From a checkpoint of a small transformer trained on Wikipedia.
Size: 8 layers, width 96, 3 heads of 32, vocabulary 8192.
Architecture: LayerNorm before each block, learned positions, biases, tied embeddings.
Training: a variant of SOAP for these matrices, 144M tokens, 4386 steps.
Each number is 500 + 40 x the weight over its row's rms, rounded and kept within 0 to 999. Layers, rows and columns count from 0. Numbers have three digits each. The size before them is the row's rms in percent of the matrix's.

# layer 3 attention query, 96x96, rms 0.252, rows 0-14, columns 0-95
085:522595518483533492496563531463523509454538524515530445536477471527533463551498552440474510472468472523457527409522566527474488514478550418469506463444479520556525501447416551419556546536457527559497531494545579499561514492460456414483499523463542499484494466534497488468541572512513485519
082:452477489466477544515536517567514530528535484418597505480423473490478470524520487574552534522447577480530566424547486484454570433546548523445471517485473521473465486475531477513396448532513515466454489477531472463520461545467503467501475510510465502487450520477563506454496430421523485466
087:572493463516453498484505461541465466595465533571470522500440533539476520496554396490519542455443481475548487522497525485538489555487494440509563433520527531460485578490534443487521507517505482446514436454466493492497392514537563487516518500470503426471519567508478524468524443467536454437
084:469438494536476548532460489396435521446518509538465465483469491461395514512442526430502560495535496469508564479544494566532523522444514555534431543501526470468515511522585487491436549539516442503491426524499518521548496516529474457445507454494506491490418462523448519509519482450452560467
077:433491466512514470516528492420486558485509496440451429509452432535543520429499500472433504515504467504477532470496498534566533541536448576507520448459555452425464456509524501486541479622426476489510472494515542479486489556455533497455583501469498461488555481540477485534509511562551555510
089:522465477503502482522438622495452523483489468497471547568483543475432511498536614551540519399555467481549524548468548468412545514453529514513542479491476475536506498471512554457486470522507572519493439490477452410454435498459496465529479488479478528450496512487494449505442472482499470505
090:513501466539489466476502521444435600549505456460533456519475537547539446512550521475463490529497510504470423516464484517467482553557542438444471544488480438575508516497537491508563520473453487484457482485580467526529480481435405396516451488500499529427443465541471502515540532511502433503
080:482515552502559462526478506488483484442502491547403541530469556451445455466466472486458457510501505526517514525581486534539491423514497569506518495555409486492478496509484507559469543489469474493555432488450548464492550457577612505431538494536527543561449477550450459497485524541491464497
081:454539498431464559488466502400528523432489507526474528516499486518505431508552481526493460539466490544447513566529466515482603538508546458499472538453537471552429459455542508483503520395511524450483451460472501522474542520480458492459488497559516513560455476461467432543507560445428477523
090:492555439567485534559548494540524559486617520504515477528469574527584602458447491499471459507537448517489438534472514406455456510522466520544561468515486481557471487471491504533494526489516547521466496447595479474501503530446505502468500516500452476508468462531445441493488543455508540469
097:546499533423501539462522463567537430602432425514527542505460452456470554470491536490431493550487484563542457492519483505506551528492541457503558410531514522524498519569560541517555455471528469475491492492433520481478483530476495561520469510465500486466554474502556465439514451520490520417
091:515479535508492432542483514501475496486481556539490475444548484490538438503453505521485502547489519430419487588424498531458456503484508505566519499554513446488517503563544572459501556484476527495493529434543518488424512469545430530508468457546532566492482526473536512590408561492481577500
085:533544457520511547492463520498513525533461482530421412486537518563514559493473471629500527561541526500473489410532544494485486548516498500468585520565499516523535519488587491457517478543495481508540547459568494524491575484466508515571451473589463488481451517470458445509493487525473528462
091:513486547599570469472498576466483501463498475575543445464540491483507428480527437438523493516481557483541464477507465436486443434484535594552524484498527458439509463523481514455496511494568587549468470497532483550494533492513452527523490467485551518499492493572543471464463581450472501521
081:500536504487576500467496545515500503590502465494531499469451440517457495513562464480478430457530503466507403481478570559529461554490571505524567476492535602528492464467516482514505400525550435437521528513508439475479534571511533503412514510519562504513439486489512478527455549510479504504
# layer 3 attention key, 96x96, rms 0.239, rows 0-13, columns 0-95
081:465532496502527475511598459480465384555517560460519459538560488545509474524512480513465488511463465488494502441523530526512509523500540513496494551508516523465532415433497486478482435509400500543514523528507573489570556541419484438490473526496469533480549479598509514440520579513474464497
084:432435516446487488543489540462458441502551544520504441500416454482487541542413499578495495454545498427567493536589429445518497475543515471520503502468486450484521473530479477517541485545550502468497486499511493536508435541555493545485522532505449499539571549451573493524531494477587464516
083:606486491534480520525449569497421537507484469499455516471480456512549564506565436473493491491441455531504506522511453508493547447504500491539475464525540502462409571585510469491513541536488504508513475501535451544543503534465552502511483481474573501483611461454469608482503470547482540471
090:450520454489435503475477533552512453519474502485474482495425516481573465487469446490545530573568550454516522534464475399549466507496564559469492531548497512527510515504533472515485495433518485556504508548486498520518494386533481488521429522611504464574528450520471536525495457524449563520
084:460567527483469491522490601468505481522470526506482506509531505497525487434447456458511481441508547537447497484503548516434511516464464494485517496571497500461490458436435506476570486526510520445481571550500453511535460420569510480569445459469463547475507442521419500545516522539492558614
084:490557514583481477526452562469544457530529507522492493527453448556468521514513522535485529495529500502504466498452505451511544427485465574499489517576510430518455503507562476532559495433462571469519466444455511544453552587470514458561485507505447514491517596480460527558475465489559453430
094:447530482404518461475520478461561499565383441523455484560501485546584462533433444449518529484479501467469533555492503495481552479562460483416420505511520526541472496423541495496546518544482437462510470526479458518518473543454512515473487521445502514520450518558510492530559493510455489460
086:499479565409554459554442534468525444481521518490507504484507591498479472438583410541505471514475525532428537478443472538471491521525541513510508484486482470539436448519514494580431500439491465485485508536490485495473521453542461441438519475562513544486442546419498517510525420499461467519
092:528465419513534507511511477544551491531496508489485479516453497509481505487483512603495493562493564564468508582551537518441519524554541435449544566516439553499548526449504490514490437436570461486501466555480509469547509547470477528539477510525538494564482424436504402482503519479452549448
092:528548471492466538487578554509577532555527499505410564481530532511550505460527509591532409518509464517500481482476542471512514482536456460475573540532550582471500476467465469465549464498460508514434501522530495495529556528500553523535464527463507552485480417495566481479571520443482423519
092:503544479543559489452482500456517486446492520488496460468536496438520581492471519423515473461447485509503484433588475547503553546581496495530542537533408495450466540532541539508546470504416511494499522474535454571536461525485475503533563499477562451421556478475549513469452489538438455484
096:483543484526475540470482535526528534522467489474454512448540498480465468478520516555470495587460584494532508509464541569570477513437517478536432518520587591549438483471504542470491417456501475512494550436514488434446518546482495579523427463581451485541489538513484466530512471486456495484
093:466463479489535519524496501446441559553445489555505517456472490529487456485458497491593469509477428519496515514538467508438555473493487525479482560593564508498555441556490485509507494446549519504404545479519426463529567435469447567582534543513494472479490459501491492505509543473423500450
087:527561585488494457487530519528542501515488457496545477481504504520472393475536596583521603574494515547546507514465549542534545449503495554492559490560528512500481532499453532514521483503473429546436465504465467496468463541528455483437527493433457501527515444558553498490457542480462508463